Part of a small language model's weights: 5.39M parameters.
Each number is 500 + 40 x the weight over the matrix's rms, rounded and kept within 0 to 999. Layers, rows and columns count from 0. Numbers have three digits each.

# v: layer 2 attention value, 128x160, rms 0.0439, rows 81-123, columns 0-159
# o: layer 2 attention output (transposed), 128x160, rms 0.0545, rows 81-122, columns 0-159
v81:463464526498556464499586562453466459501458524481487442480421601557421489531487491509569508465375465475537427498521526418535505470458421550457507552508428523506475544470545497489494487529544450520566487574500532458469502472527529498476393434574476544480564501465475442509551462517500450490443465504541498483533530483481543475515527414516438475534506476530501537451440473493526496454465525484442501511491488457549500522384547442481541493540469499449538538523494470465487510484537466
o81:482574461496618456494469500503537466518552451507523490455477433445496519462503491485424492473616515564468530468493520498501472548506505469549573459490542532519454503506494530511517547442462464512451533525411526556565501450509564521488565501457463518491560426541491484430459567512541513475496525562528511560531477523502513499394533540507553519499554504486556502458476607444496488503468455461518548494518569557438534487581526521466512488527536537478469485477453544602504487470470505
v82:527521447456425432495441467452547479509487480475517545524490504473474451492461471513546435487494506515498473576384516487556457439497458534468507486497541524528559502495398487474473450539457465380561466462527487523601560469400500517533575511475482508496449496464492515435485483541523496400507535471493392487526375507477391512449524475455507535501469492410494542528513480509471536588492441484488602492525479491486523439490487509442509545512452554498532481464522564485420470502571503
o82:528525587457553579477563465454414542450447495535437583497524385517495484572488426508459486573511413440529528550430513509452537522433534507459468552493486488477488477498476468497487516500493583550520508536478493404526467447529452478458489441519524419523510456490515492520451486477508506589487519462517512545502558472533541446504505529494501460581562420574487460491497458452447550506543486445479497472503529545480492510489486535483532472476486474507523502438545487455505479494444433
v83:461479509468586412519594610490464505515500533429540533483526569475529534598500482614529510466556501532492558516551440542459593383445503546545458528499517467430515569473530470413433517460455484474569586525478459468415467503455580532510514570531440409416562434603535442423600441568549523502471540512521532529457493531462516432594439475514507523475582503541474614498494569534556519596464474559388437471453521473484467413536592451408549424521558586496465427480495507500546505433548410
o83:451482463485477501550464521547475537501484561565528501446469399531529466498478473428451523491459482454497462501543439481513590527491445521504567445490552493502461444566497448524550408478485429592411622411525504501587534563490535470493473514572483507552495576524606421533523487459486538419492458573547488543519539518523507520496525531461476522510460510521546428500506555418472571472473561504558561495469511519407577590544505496504497531474526517611522426555587469518490518533511590
v84:559497522511523474462532640483507555520526455486554456446490470528511502418464439527527520495467489530420499447535497455524527499466473470545480523473539542518520474464598403482478543465524512605544526494448485471528345544515509476393487541499508426465434456493536492571494469490536536549607525510484518520559507534556546599456534529501488450503574476508444516552404473460411660453524504539491522515546503463504477494535514543514541524482449532517525524410506430408506564472478473
o84:461548521532440462527443495515507412488461488483515540552495462436486427545492565467480485552473473545531566644520509537462518488578467531500548555547517467513439462511443485470537439584501469472506490530581493572468528491524457456508509529588492530479496506533546432574536524537450417488482422418484563457534464527484484514469468494451504503464482535535536419458551564530513374524468474439467448532502531473423490552463516446482462488514507486485512536590439578547433513483576551
v85:553672453586568470547438489487513472494477549475515438514549517455510539502497496499552514534508377471553440441474508435514552564479534512493545475479520513486490507561542499470471491623518536460560533471438485463500426510424495519470507490554480562582367504476505396518540457446435429478493483531507514539535568470447538527411521417556527497561584452540500375452511546509602508507545528505483562459496408418486494590449468524508517522458543517529495528460468451520564484495618545
o85:465435526446403473552459540560568536510509488516458505516433493488522558524493491481471529518528595525444440554519469546538505565509540474447523557465507407505439558455455484518505464410428484579531491541479510499542604436523605498513503572504492494491552470568451502421520514544518533519512526474432550562488455548462457426490409532576484472446408447516561571524470505497483456468544494469585507457525528533532504503484482445457503468537529508524544550546473506542424556433461480
v86:474434431467491520459436508516493459608489486497558448535487480496437529563560449508482513515468464456416492465404524576465585508497438491516414528516455537538522391477468493567530474507476509469587530504407414539482559505435535506508596512468502527494524550498498521491499448559447484548485440545505457539549537517409447454482538512467533465558556540506451515531543524480489532471557588516531419525431499521519489515532424487421496500520518574487486552487473483544491439562418494
o86:558494519515545467528527602453456511446561542434504465448517524487536535495511568491485504499484445517434450534511506597543512499487506474577539516546571426579505487501568450459523558492470564543486531464542519377494458512492503413522468463529495486510439479455516491442541524471567472550527510468458497491540506511532486542596443478574416528380486457478524463438491501577534513504516468499518531584524534523436506524523490539585535586501523497568457553561517511484513525534515477
v87:510438502490502510569483443443593555474520579509552478539497538531498555468480522609522440439492457471502491529569536482465511494507452449453474531492537493494466441645414420502533498462510486567466538573485527410509544482428467524527501506553463541499549578446497487594484522509457505538573440488476483523446443487422549515483501457502518531468548537494527481464462541503502566469529545556538472521476398499521506467456543473627516462552529546518470467522541518512559528580503443
o87:525568539523501416488485475500471486453519439499466506519442466486465551539577430521529473501465456551533521509492421559561436440449482560538521446460473561513450522455547448452526542455567427488508521457487470586452559533547545414513482500553418477412528511558487506471477515472531467534479547474504427514593456549541528472574497545552442466531478503514551554516559457485544472396504553533470523541549533429479512534540428508447458414482547461496441460508483547518500497496475527
v88:490508570504519487587543566420472531550575433514532545452514486501543526550486502524447495483497487521530452496555398573453543479456494508498603498515499512486532474435498494575552481511512460430480489537572510450614462601489550558482483494553435586554520524443519410457572503495425468495441468508536540419408578456515469515490426581470518495576512518509530436431449469599581542504613515494387447537556447468502527514441376458531487500453467502434427472451476443570512365547414520
o88:483458489447576518450465557602510533486424488516491494528461502501476533461513456525503469476544524506564472480576542450612465509541542567444552450507557438596497473493496541558448523510493525544541556340497482502484509487493508540492550473450514474463533539452534566572502512509494521477527515534582525498421427479490438433416513481570460536464448505454565527511426542542391445468470494563562427516464509498507362552523530535542475421568552487566531555549458490507473505485451480
v89:483574508529498474519525463529516492451470551509468548559529511467540457521489552542497450514503504486448448485463451433595547502486543439527526563476544528489555491479484514548557552593486511541508467431461509485452522468523504585466451523542482530450549498471443566570476491398441521510468425458481550499506533491441517554477506506498523451474497487405456467454449515489496440554541522463548562436486555544513576528490502535473421512469438490475374542404408443456461535466541504
o89:513519435512500488484459498485505523437504556472504523545447490461505525449535505494460462476487508526492529518488533526439510475551462454451505476487485465460496530466467467443497511478472584496549547591527421559503497534476529458604595452468555527535474458504469528520528521508508491475547470506540452560460537550419543448513492555520469490556482462573599512555480464484515503522565456529494434490431528442510514508465492406516513497531535558498580571574553520533516486478504500
v90:624538468490501521459523529516459484451426518469476532436536560557596565590412468559534471520430474492439527514536511523451512526464488492544445469563558504556486456545533550439602410479492586444556473551508442580432597556513444608554457449458478421522534530431543474492433522511521571590520529451465484505545405544412487532498510566451485529501452460464450492489474552485514459485442581450474590494504468550461470420477465608490481539406485480478512453511484526486563484468479570
o90:524518484432582535538499448463532543460516498560468576501541440447488457507527531532496517487497514522525480478541495528490516441531526474457540501469544430485563514504488537472519493481450448374539387474435566457477433456468539447479445509525477502494551531453443511510506394485511458517464543523572567511396587492617546463552577514484590456576438488565537468562502528602487507468552533486511451523480539468507590497532445460567497525488506516627425528541593504484509551483505515
v91:531479540469397401475474451460516575500535523497505541525506435485507463507502510470524511524436442481538544464466514464511503536506555493518536500519455563453515421452515551459456508437468529455477550546484442523479586515469527441421540516505479527425511558539498534440574546544574474568462477555446562436489426490424491503550450502543441561438532610501515452508487477496544496505509502442421521408517472456521508561525476438489488505528485425505541553521518410483414487467587395
o91:412535495495455567500476531543489450475469436474473486523439552514495509530520429501502474425496510460473536585527441549425464504465425524411384563475499455499469473457462466528476396462454452507456501467467491495470482441469523563498485497524536413499470497399472473509483482442543519451493513508497438500472549477464530475459501503524565570451524487423489530473495471537561536520512567459526518512493509493411473444445491586500516493442556579584543508538486445507572526462476485
v92:503466479513528508498474456545494478497568488439466460466490404537553486497533406465514462479444494477486521525453395511479558488580531513458461502464382451515463512414523486452461447407488466475472548446493494463425555494467557552418499466432517455432366571453544429561399488494486512526481506419627443527567577532424466634472613569460493564511467420609579512569457500457435463528528559487570475499420549501554539520489479464620501406474588487526593558521494417503471448465468513
o92:519475500427494423478476523492484540509409558510515527565494492519473551523506560502478493451511499486539474461573509544479406504536422374510455547526492520487529497484471471531509585528497450589506472569510536564434485552524526618475475566535433516485589422482514477373576433524509500471623437522404556449468427416566530495532533443530531441532521492465412455518500467564439477501434510412417507545544499550495535510468500505442448603519457499448481547545441543559548536559449464
v93:498479497530456491469428456559482498495507491489565468479569444517448600510517485480523475538539523498546517538437460561510523458505500524453526479533481468484482415470567484457506505536438442562588446569518415519439463471549512489508487583553482522448558589465468459487495462407568438461494512453460452559527482412551494497499438555427556465466539482486471554563493487569542400524555577510503463555574542477476521528496523500502528536481448493533540520545464441440512464513505436
o93:528450481524507537488545518480443485576467514574478570547557509499506484508453475488529481482540540499511523568511524554522466502494514418564526549531544512457479528517503446561516474442595512458484545488532491486464434520467441511419516451446530537505453484569494510452546571466462557494402541467422570501433572584470476478578509488551489521494510490501585449551533512466524562476483478495508516503454472531475443444537514513541538504530528473532534537535491575602556480506537519
v94:504495468510531499571504562531531494411520414537530497498471499516568632452557574453440625503421444448599503482457515462497553501490519487476399496494521464463525398547496456540551426470516481485471528462507438440495625513579468473430463482553424452530523561462409432576451467459533490485518411527509452581510478458527481550547492526583462515542526465527444552539568567481531539426476551503545526476558459457542517454467609430456477538470535508456574502471503563506593518530524576
o94:507493526530443477477378485511465411602518565445480488504483579435503445456482436528558477486501580485507436483552433563508436520478493517566503467512448418436444456483523499397481454564547456548510438514427496526503484444552483509467517462468545549430517530517519482491548437481501490521477551494490537412544477542465524527551508523530574486487503508498608450532518487490479515524514519528490525511422562531395537583503465541525513533435537506449410436469437497448491540464431386
v95:586561468498418457529434500495559520516470513525519507570479506553507458511529499496600601523545541497505428471463499419580504530508499487466467479479508512557464507596485454417547478503494530427468451506414506484516462528536545444580485484428495514419529443458506509492459468497400562579430482408565473473488566572451403485461475471437567454498468442566452464521550558511427511536403587503540452432526489469511504525455569582511478476482443420513501475459547558471551553457441563
o95:525469524467492488499571437481541528467535478488508564461549520517484534475444527545464510487476471548438527417592556563477542454472514485551537544574508540513452544504457588528465465519505516565598516593490452561445462494491574589432523472517542496548513485512437473476565512548523538528525547554480447513518484503519477498540508604578488530514508543466481487527505467531575479548548492523442489571498515477490498509577470396565446592537551539484499557474494374453458507510463510
v96:471496458497546415530490533554489429505505444439522566552621473469518518496481508528449533541553542448495425543559504462492433512487529559539564574634502509434472464582470526467471515584510494480580492497450532440484530481498579479528505558518454478540600479478465479544477483470415533497449516641452462508459542542605567435486488499468397527442485459531501350442510544524519490408464489505467487468499451579559539485523488525453481533496496542563424481522523545495400492529438477
o96:520492517538489492527518488454504542543549566583455454397378523545465515508576480547503456395457450510480416394421524521499527510495513505513588452526476408537487549413522521546567479472544565471387511469465475579480553510525515498509554435432481526458481560481518463432474513515567486481497514471539524521460459454431433426477454412489570543490515448422507569533538513532547511500564454463489504475491421460450406489522502475541476491428499602427548530492530476519483447428577486
v97:441547475485516496450494507557549531519577537523557444533417513635552489586441496491549555512478492577485606497475480457544494614462497481537503442533487451551428478583475546563481437511476564401541457501492456536505500540535495521521549494506411474515458589432506564521570480403425465498563483507548471561583518535559423452458558497463617459497532572477496553474539523472549426485545555466507470535559525477387450481480496584488504506503543478486552521520505482552464529515615506
o97:582481527485451533528506451452550469475566465513460473493568497512536482503593457459487527536594465540476457541564560491472519492503543523542422515508517520531563555464436488498495502487461441575529545547555517464488452504436464502479495435500578530496556536472477448432523479504452523522468487595513546447470558501450501547536453519527467565450501539507524529580470523480523522462499441503495466537611479500556587473520495491561506495594438461523534577510517508441486402507439500
v98:446521549437463443483483465427511507433486570531522547502448518411447490493539538512458468432455460550592573513525535387474472552493492469401468516486525474483504431487560461505548501546493604452529523524532547519427547571534452474517543467515448544520421406515522510474524470524450539509576453541589499489488485496472512511558491485525435533495499457536452513444563457472465595463437443436496540517545515422496519399515469500471504504566467435583505444522471469565528479554546473
o98:463574494496453498503527513605477449517467477466496471576596480578542487465527512511472481517529511504433540555485469523516537529469520519585406487473570498558567533526533523497455539563453449504498430559534533470498539476520589450576449492517497443570519545486434509510513513531478496499439530518455552467548515415461541455536545517437556541486484529526549534508456508458451486529471485532530528456472475487520489524488463585519484496500508525452511460401505490476570457448493409
v99:530436480436506576473442579451483539486530544564508456548525448454455480459530468453599526550491543493448464497538611586459494476341436555536461472496543500451418516506568515499452503471478545504576556543577537506469444475534570577487455439511557540505610384482519514455461510422519539510420440574479489420443416615504571505473422484570394505492511455463532527471523486511522534464493371499438532463495479474568532529613495458502478562508563502519485482524531472590569530508486478
o99:526555498582513509575540458549542475477507505526496432497418539533484505480491636510459416468454489464411476478492399425507525510444484545433547531550590488529478402512580491468523522494494469471489503383442502490576450493489454460522479516447480503461466571497526477574563554597555496452433574431478583595479530487531495492494499481553590522534562473493516450492523511524499444532463555518475503457574515559487535463488522469494550490523544548469494462492560468438478464483462497
v100:471497430427474513482449409556527551546430580406549529507496476553472442515384471493512450554480489525533511499428548468562498512454415536474543476519499521530454520519509430524487526536490560491477499471554531478492557639520451526375572517454480479509504474461555508481473454501497430469528527452451461518481434444539527467482461496446539526559496521495492460526502521574483561472522527451541484468422510499513577448544402441518536478586487496487572495491513450516481584504480484
o100:482492606480542493439573509430480424479562453471497492557556436528452592524539433535460521478549411476464505537512478523556556529586584462510394518587544488472533563464479498509542491489527446549525531441496478495484448456540539498565461551474472499549529423512467527573506514509516521489529476462529595429436562589469480511531467534482478436509445493487508488454564472452424493524492491461429547487562511469430475480473574510468510517494543544478558507479549492462470501523555458
v101:554466507374521531546485493506434465483584451491496490478490463464533505575477459543525516516518539460504530549580493522458540533537447471439495528507491532523544531526534531545539424511495468531525533533586427529450518510480488517492539423513464510487484555474400541519442404458462435471492477418474454545546565523594498425492485466540555537556518472452546453466415506440464538500435491527444468561493426489456452505428421473513481502444492492534444573529405444517620572392571466
o101:498516482488474494474548527492470494510517521490474480462594512463519555501419513554522499470552471512550456449512469562525508531510441481531511489500503473503398561437508538525540544436548438492546425464464461548495408460485496494525469463477520503475463474489490446433536493456505486510544573528459583464457527476493456505477433552404472505467443451595479517522502559546625481461454468526566537454507533577562523518532459428468520470490469502525547465574521529494444465503404451
v102:453447508527487554474591531496503467540471490559471538446599598504492498498495446452573451531406483470504496500502503527476503463562467525387507468560518539523513528484535534476557543520503509416459514410538488548524551508531439507515499490507458514463526489512547510514502512477538537543466535413454477570539428482451506501487529564454452472509510518455482444521537546493496455438497574528555484534492457504476527535575499518470577505477521555476534384544493481575375545473513547
o102:502492475489567591546482488410565499432530532482462468544471390483497491564539484575539539463531501563505502467479480496539532469450534441534516502463440426508531498463486471522434478502532508496514556508505531521541475482518501480516476538452560473457464541465526571555500518474477512492565497509462467476469516517471485469557565472525548535531499487473465463462445492533440412542464454467450568527508542524535489414438512481554509546399519430514440459510483474549528474539476528
v103:445538478490540497515437480559475450514432581442509446521439475522507525545561510506496536485485472510436455505349574472628452452481531467501494441524452491501466493522495474452423562461464416430489406474363495473470515493521482451539499518421375450523421457444496519503562505538505553578598415505498477490537544520529570488463535534538544414489508505548461524445415573561509474551472562586487519528469464413568511532581510542489459490520561528552515519511508452540586459552509542
o103:462507560522407485524528492516493522493490455536587444475511468480488487413565528426484504502475478511444550491583508447478526548471463501562453543503520457530527550543445406444544543420498527536493518513581499522482544583545519547420513496557497548433526447511550539455533436435512477477419490463476509533505487574503495487521515506481463510493540458454471547503544505552441481417550461472484568438487588540434486463489458475530576563544478501467446496399546510432433548417501490
v104:428482563439451518457575455435428566495468517525531501541598417506432422471611562479499546508519510506467477464513545535520570514566522599555566514483495563500519468503479442505486402507479513547443517442494472435497456505550558540559490500452480454496549472546470390420483501506483519445385507556457567514524503530500530465588454466511463508494542488487527550513577513465561531431506490373522508505514509469506581610480562467532528533567484556558497395524557507509524425476477476
o104:525511527576520539497477551543477499531547431523410559447427593510543535539491527581504435410544573473455398476487446498528482515439441371534420468524458485490496539480514554489466492450463566464501510479475446505529481520494503525454477444490483427484458548466584470566564469546514516446489501476479494454534445518521446522435575448496476483507522511419494375507539494441428530596428528552564421503491490510478441483513456506501486500460494461490521464450460519506501483580558567
v105:522466451482559571507461498477500503475389448452481486552473413520552567475531487484537582512551525460456440546442431467487505531520440573496430412545494514489560524490424482484538546488487502504491467479477488519538398523534501532524555492473468508552515518519545476429482501414555475522408527509477444541483558565500426449528512562453509543555462519423517429407495506491468421485545562439608551499412446510440480512495474538479501484471529553475479407474539499506512481470510473
o105:532477547444515430531487535433535552565580509534506577483497561497430459589579475518497452503443466515451479426564549524537567451463534432467510586502483470517518496519445438583477493448540548481571560506511440483530476501486474483554426482478542429521535502501500520435482460514451559416501485516520478459483503461599484558512474491482463472433446476612470503514493463513518562539486497557496468445456534528436499536562514498504505513503490425518462560455513509493470469542491484
v106:523494427559488413547436544463558371496424532482603470518453500464544545506480449551507472530500498505529507506428518546430520520573513429453410454497493572474512512484509554441478494453419464435463521555500505517581571562487465567531513588585585578563466447473399529463547466505573511516482586554562508424503495521550452556439509555560542519541571517485531476472421526435501500532535479440537494471493472606580485530455451558631486511572524532480521523455543495514420526420548480
o106:519567546459506531455465476503536576521508496507471446545514512431547607588487534452464541541507509514485510434596431523492522504458445618373554574532509539451557517505462499500497533500478555486567498485497520504521541462498534511398525388484483410506515516514541480579423536476498440483481442466431528523438516443501529513475460453521523556485530481568545493468497489570473548494553518499556578510466480528458579526541473486423494532456553531479534503505507518470505562538446490
v107:495484405486457474557474554545544500556541508478526507483513488443451522538529464506452509550498450493485535483603522448513581442570529498452531578473444526429419431463449535479516471522557521482543553553545563528529519499459497504477559606474550447468459584445523574480533458521460506470452519542509411463478586518457504518513435475495502540444499473567523512510465437485521433439484482526450477473379515530447602567475488454456594474547468467458505512536537507450495439473494485
o107:525444551451487483457539542497492586544458498514453468462402475474492527540470462543468543432509436525488479535427506595483420534431409445564485481499506468486496543455525462505518473584547488516439505396493550453511541453449559477473486438454449563535475431452540444500486550473490517491516424499474501560459486453536570470498465571520515488475475560496437562497481538529516512591473516486520403503539447458439498501468521467492467513519541534497465510503412493514534533543475503
v108:470510511530490444469600465500545470548582477510605517483548495484509576526458501503501533472468511498516546541416510513463495531512450429511441576516509436513509501497399612582469429476453401561533559492413451452456594486578484477494411525487464481567533469437510500571567435453422489534574446522599511530500500473610423446510620545590530477443464468510462455438412422430398515491608483484526465440534501508421478464500515488488495458466552563496543407531548552508508477493531533
o108:452555508480469576463527549474466480470508508416430484506427507538478443486553430516487484528581533521522429439554479483543513493471559511452525463594472435458569511503522452469530572493571521449415458545515517489500566534520477466439615482505501532455509490608550491448492506472490453485507426532482441414555494480389534540527496475443484539441563486586477428529543527508641404492518404475555554527497431499459534561470425504598484500557505504494522556475504530456541435514375527
v109:437507457533532445493493504592526526465549490486448471463575491590488475611558558452455530510510496504499571488477427460501441481470481436470488509561499464623494496566418503574551529584471516514473556501504495552576490487466541595548541572517531523520475440519453562462501548444573502403541440487581546397511470490432492424477539457427499520543479452514464448389524532525537591530465531491551535505513535448556526482457513427477456474561491562541370441442490531469464430457458455
o109:483527525476457464487573471470470524523495529502431572510477522510470512437471506521494465538429536591504495454423589522537493532500519510441487441398461513590522448472533446443536528392527591549528468513475514461503539564504541464492448488430442529582550588441544572517455488440420556559497515531536479525526502488486475439420453490543476458598522538455464459544464503446405530574424483482497537561480464474449490584513401514505584501545510508508544527504473445516473451521465509
v110:424482502484500479559497471571450530427501472480510523566538516458548567498464593545519474555540415470450461501453565521486545453546446523495542547452466520497504499521431574466479492520540571560498510559473461443505492485507495517506593489540480470560499414550425471514481477451453496440511522417618492481451516476553455488570502508536497423554427499508470494499486555484496600457427445449402508541503512544484454406516495461547400501414538499429476528499500516516478493564499503
o110:514521495475484486468541462443529543568434550501484528467398555557501522495499479484505548539574508508465559502502457480437463589511542453509510424541539546417507418534584469494495458523468540462576516416489450530512440486519535512519474496467490527518494519496523554552528458517611499451511537556523550516500496462412503503496444468535447499473532438494534489504538473453519512482597555513536520519461522492490497584495439518419470447452471514484548471460496494359464474527502522
v111:598479439459502482375544435503548543562506541489497463471497447611457508512404462461569517539525467503448476478503580501508543505536465393491561526579557588489557551576500539507522458425503487434500498528416461487525537407500439491480507583449445540491499544528478510510544561550387525515567508432446508484447461410531504428471476505478508451508502473456534506567578459452478482495443554493476499522521542587524465561504568559550466484433466592544493562525482507482554492470472518
o111:555522572563495561543516480470552541447482496496404558475497535441526528511493468477517510457493464495605483463524463481461498439519505456543425580461457536461361514561564520444495533500432527479514438489489498468467469509510565485472597476516541451528534493473473436575511487478489424530480504537547517464570542601489488536502473524525500522517492484480456497491466509583506453446589446418487502540555504427500520492519470431504448546561572520605584473465495571526484449536434526
v112:464572568453418490438522519488461519518504555526476577489560514490457516493496523491503537515465506485434510464563483555456462523484503454485495553481479452501429484530499425511485503409569516496590483407515465453484466530509545405484465495509549447482456479534409459533504566591512544535552452531446569508451451491475509502526427526476570480347496443564492501540531486531476431550558582449426456440463547447549433465561573443512576516494497510540428511600467546432473467520401508
o112:480518404582514620496508480554509532459438441491471549509410506514485443448392591484540537496477459422550432525466555392481418440559530532488464439459526540540469527477485516505534430504464433512443466532525521518552516541456549482521488501481482479426485523524581546511511467437406467465477494448440500514465539496539509398558558481538485466551507568368518545443502511533544479484492525510525512508486497494504548516441475500578507530526545494479530511499463508463507543561555500
v113:478427544469508453510516461485429487551556549395548493480373532480593537475464498517430505581519537504488564555455595446403458491483625425472450461489457541489545481432493431537480557510476489534507582546557416374475524512473557531464502597511508481422381506576461542526499542473428569461545579462556536418534405421432577535445517470448550483428508604502495566499525528482484546519469437510548451504496540478485474465430558562543539496647470559543524524492469461401457507487575528
o113:512538466530435522489436521555485547511523490502503661520585432512553511448484462420510481546541424587587564580423465586453474547527428566528465548547537581508570492484474556487450457492534490499538498479497525496547557647549460446499504531534540540559550568423469523520499448553510459474493443553449475526504572564527472464577503519472563460489556532455491503563445509521506538509560472467568573554555457538435574508568458537413488421519512512469579434576465580536451572484497453
v114:460522501527499453479496441447564503523536532517515457498573528497517467517427451515504404492538489464519462431590521585441419433491497457461526550472520449543508557394533414518527484505510450444540556555468426502509548529507590549491479480488549481473474500538593531490476492561482478490531452491490541471479509479464584610532460461488399481458495568540488447502516488489586509562475504442489458539479432509541581496525436479444582428478518534586485543530524458403561439459547457
o114:487500475456542524516444578550458470471505561456447541471420489499489551473473565383481493428517520568517549516498438505543554551491490580486438469454456454526499525534473579501503527450443482476401475470482530420491457501477453503513531545527415530487443497532504405456461442470525508503493519542487450488475524458479487399459567502601492474548454495485484493438503500512443477514575528477453543498504526476527436543473525470470488536529612510486552523543464520606441507522495506
v115:462546506524516463448494484502525506489531558545536595580549492478519451449487548432484527458579507543483454464531558507461540460485474517481492555572617531532525426489542468468505467445484524479447514466512403530615525525533557471486575461512450567487470438569587466521496454539503521478461563461526534557425467521544482447535474453575529518487393437475453560493452448483599525523425470500517555485538575549438449511515561531540520525451524567486541444502476476523516441536505564
o115:534448517549442570514517544520442472575512509434495521477485455577510486521557522521440512517474564423574556469505498486509530517481524468460427516493462473469451396518496574515477463520528503460506514531500480483479518547448505547570493426499515447546531513475514471528555563613433509528458449562472513446533497493543557566510503476526506533499497493461491520448600476520465454529561507571519568529458477491557489520411467435495483479526432569617517471423528504496475475461474548
v116:505432564455473494580500503592481478468449533488435503497483572514519457390426616607462518521471464453578522505539481491595497463478496552429498622451556527558513586491461542519461519447558560581529574550533473555461505464568438479553470576474410487440487419537551497476484528390546531514416545495553458440412426439527538405598535517582564515474508484526551572512505496571438484526441420553526539464460556535505548527537593561401623468452545509429575506485492476503517559517606454
o116:434494526547542470498588418456496508472470527469597567523468442505496465463540451514532485462427531422440570518498496453517531611511492430560504436522488462433592425519473453538543432520456474503446472435422398540581552507443510459515517476481520503514425565477416577479516452510442435495465529563455463464513544483395521506546478591386479550624525477494428474488521517434512598511451502475513485473514511441386515460530500443494454499493433492490449417531459486545524478495467471
v117:488446516520550580475475433512488466525440525510536565474548585533473485580510454449528537508509505576510459431478468438530517540492574494560546543520529468486486482467542449484475537514479467464504509505483536488587519556483537557439526583471536571554514473457576533537461527480502416584546518566501496507578557508460532521486533513565516499513549548486498449506569450478472508477523496489563573542505509463439529544533498532561460533561550466467380465566497482448486472503512530
o117:553522501492449526493471542516526495477614517415569474523478476481476555466516468544471436427457549539504511504531562552520537555553482542544468459492480459535484521501474460534497482562556553493511519519539451463528515502540514469507483541453442434586520474564511495477489508548486502490463426441516530492503551532540497531511525470479507466502515531511495521584406507493473461480509455526525488484480546510510480460522526466444487511466481520530543565433444497485594502564489488
v118:516465584470471535503444491541453564551552481534507515446564496464459396446447468488497492479463556641562501407521462461477546552516438514472503518588549494512483462497462458476577483582522518473549463499471450478489443532440531476595518441531546458423519529526522417532478534465510482447402544523490533481536454474555487467502496557610448441452444472527482547575480523565497548455469492489486453474482619472446526501475525471477616537473501520405469474454551466501529554510369436
o118:454450495587488497492521494463499491513535495504568566487530507550563450541494531538449525554514466413519461499551539571610490528521578506586498439504564468495440496495531466520429496481473518455499482440582539474525516470541490489513500463422488455506483460505467529508556532548475504496505486478511411430431456450480496506505515530499506566610601552462488447487479512462492481464471496516491413546494547504496452463545488525464441461420471483523555482516472507609536469573604536
v119:398613510513537514475452507518503462597492443469498426534604476507461493582567460503569500457560460500505501486492449462585560480449509505467537621494455417445559481582473530535545492541386572500500442530467522528521401529475470512456561496483568460537510498460527469504544511483505479596535519500583436485528505468498517498425491528551598479498526481495495469484550476511522560533536560519507498494459540399507513475486571603569495484407515509517523508503503498485568532445503609
o119:515443544472441565515586533545464424522493530520502521472488519461487483446494450541395579552456481519479481470483582473491569585578494433492504496446451495521458450512512450541503515490574432567529518497520447468517606509446613455507524444552529488507518473544567534475465449483550516465470482451438563509479480589520447504560522492537497476473510544562543458571398472570481428481545447505496493520529459490537481464505454464466455526526471494489470529577517461483486448525501469
v120:575576539494545544454488484544515495444443512507473514561492580484553485456552473560493443469472549547515490545474479439501569524418410562518473436626516554372546451453491453450490498557471452543607474492403513550537502613490515520567462506502520574459463527491505489448528501430549445482477537482561522477532542510515511494559549546509504467527451442422509502489471541539535543532545449583467487550452473453510558504498433484435510428501447478493557465480527483504505461515535513
o120:456454493518460445557479536516450445438535486521490577482560437530516508521503500505504535569488504422528517443527522601547508467453568398544579519522537448481550469525496456512533511483455469464536608522529535507521563487567467494472464538474486488576560504461522540507458475554469515541508543490434478572452513453424522470483523460513509519519527442622603527590464512484430472519528546483552480427480552552488432476576550454565477434510512580561520558453556541499522561495546532
v121:483468552528511362523534478528474589498517517452586446541534586461500418513452493503389461508520531478495517545479525486514501485446494549547549468518503565505467584447450499556519566541574499513525538508499444512507628515486530583590474528504434558471493408586480500491557439484515504499499487484453551455447533567450481516527461464478501515470557537574565534456515473509469503558522438581390483528483522516497489516550542425489475429535384534489478544501399514523478570486447370
o121:541535465494476531455471445514475458458477527559422554456507496488570570449516507456537521543488462495553542516510520500531624505531493513549488485589551505497537481455590473499543500525457524547503518447489511551531493563544555468488507578548461488564457541440478518519539500487494540567578512506566410479499551447483540477412347504530481494533495497432472527445471489446533569476532494479546570465456534543463493467494503513483508440552555540555487503516551497564570493549547532
v122:414484568463479446544548571501519507503575524501527559511554476447485490502478500518441489575521433459510513501530434474468525546477501492372533539428475515474466551518524427542463561448488524567507539513525472492517521539537470511418477474499543403517515443585556529538445539521518588496496591411415571494520498499499521388507482488427433528533535509523456550532459470501491437426520484490425456549524450497559561480506528444579518470518544469588519441530493453499536472491486541
o122:496551434462480516475505523510543489498438489474506481556472518528496562600495485562595518425514457571574495470487499448494431430525507539563512563508552513547476391435497510568555483518525465507436455495584467520572543474429569544564526527604454517440442487485499492551522451552495461417453485605488505530547546532489491495603549511459518482514430481444465455485541593436484506594470490563519571495499458464491469515453432516449513521486555493434481467502499570524472473456566486
v123:470489491486497514452506440536470508538517442541438475531472561534580500495567498535429479479485453481522548424532502510520484488516517509473470540576504471535554513439470389476446507432571519536539488555441449480492557451468559496476605493495568484555534509511553479513541534518532503521498563526507527435503522531438444489536489393569485455536502558559474467501549481536468531403545537457520542455449488455503502407509441460443548509492495572459547561561463482607469454531528475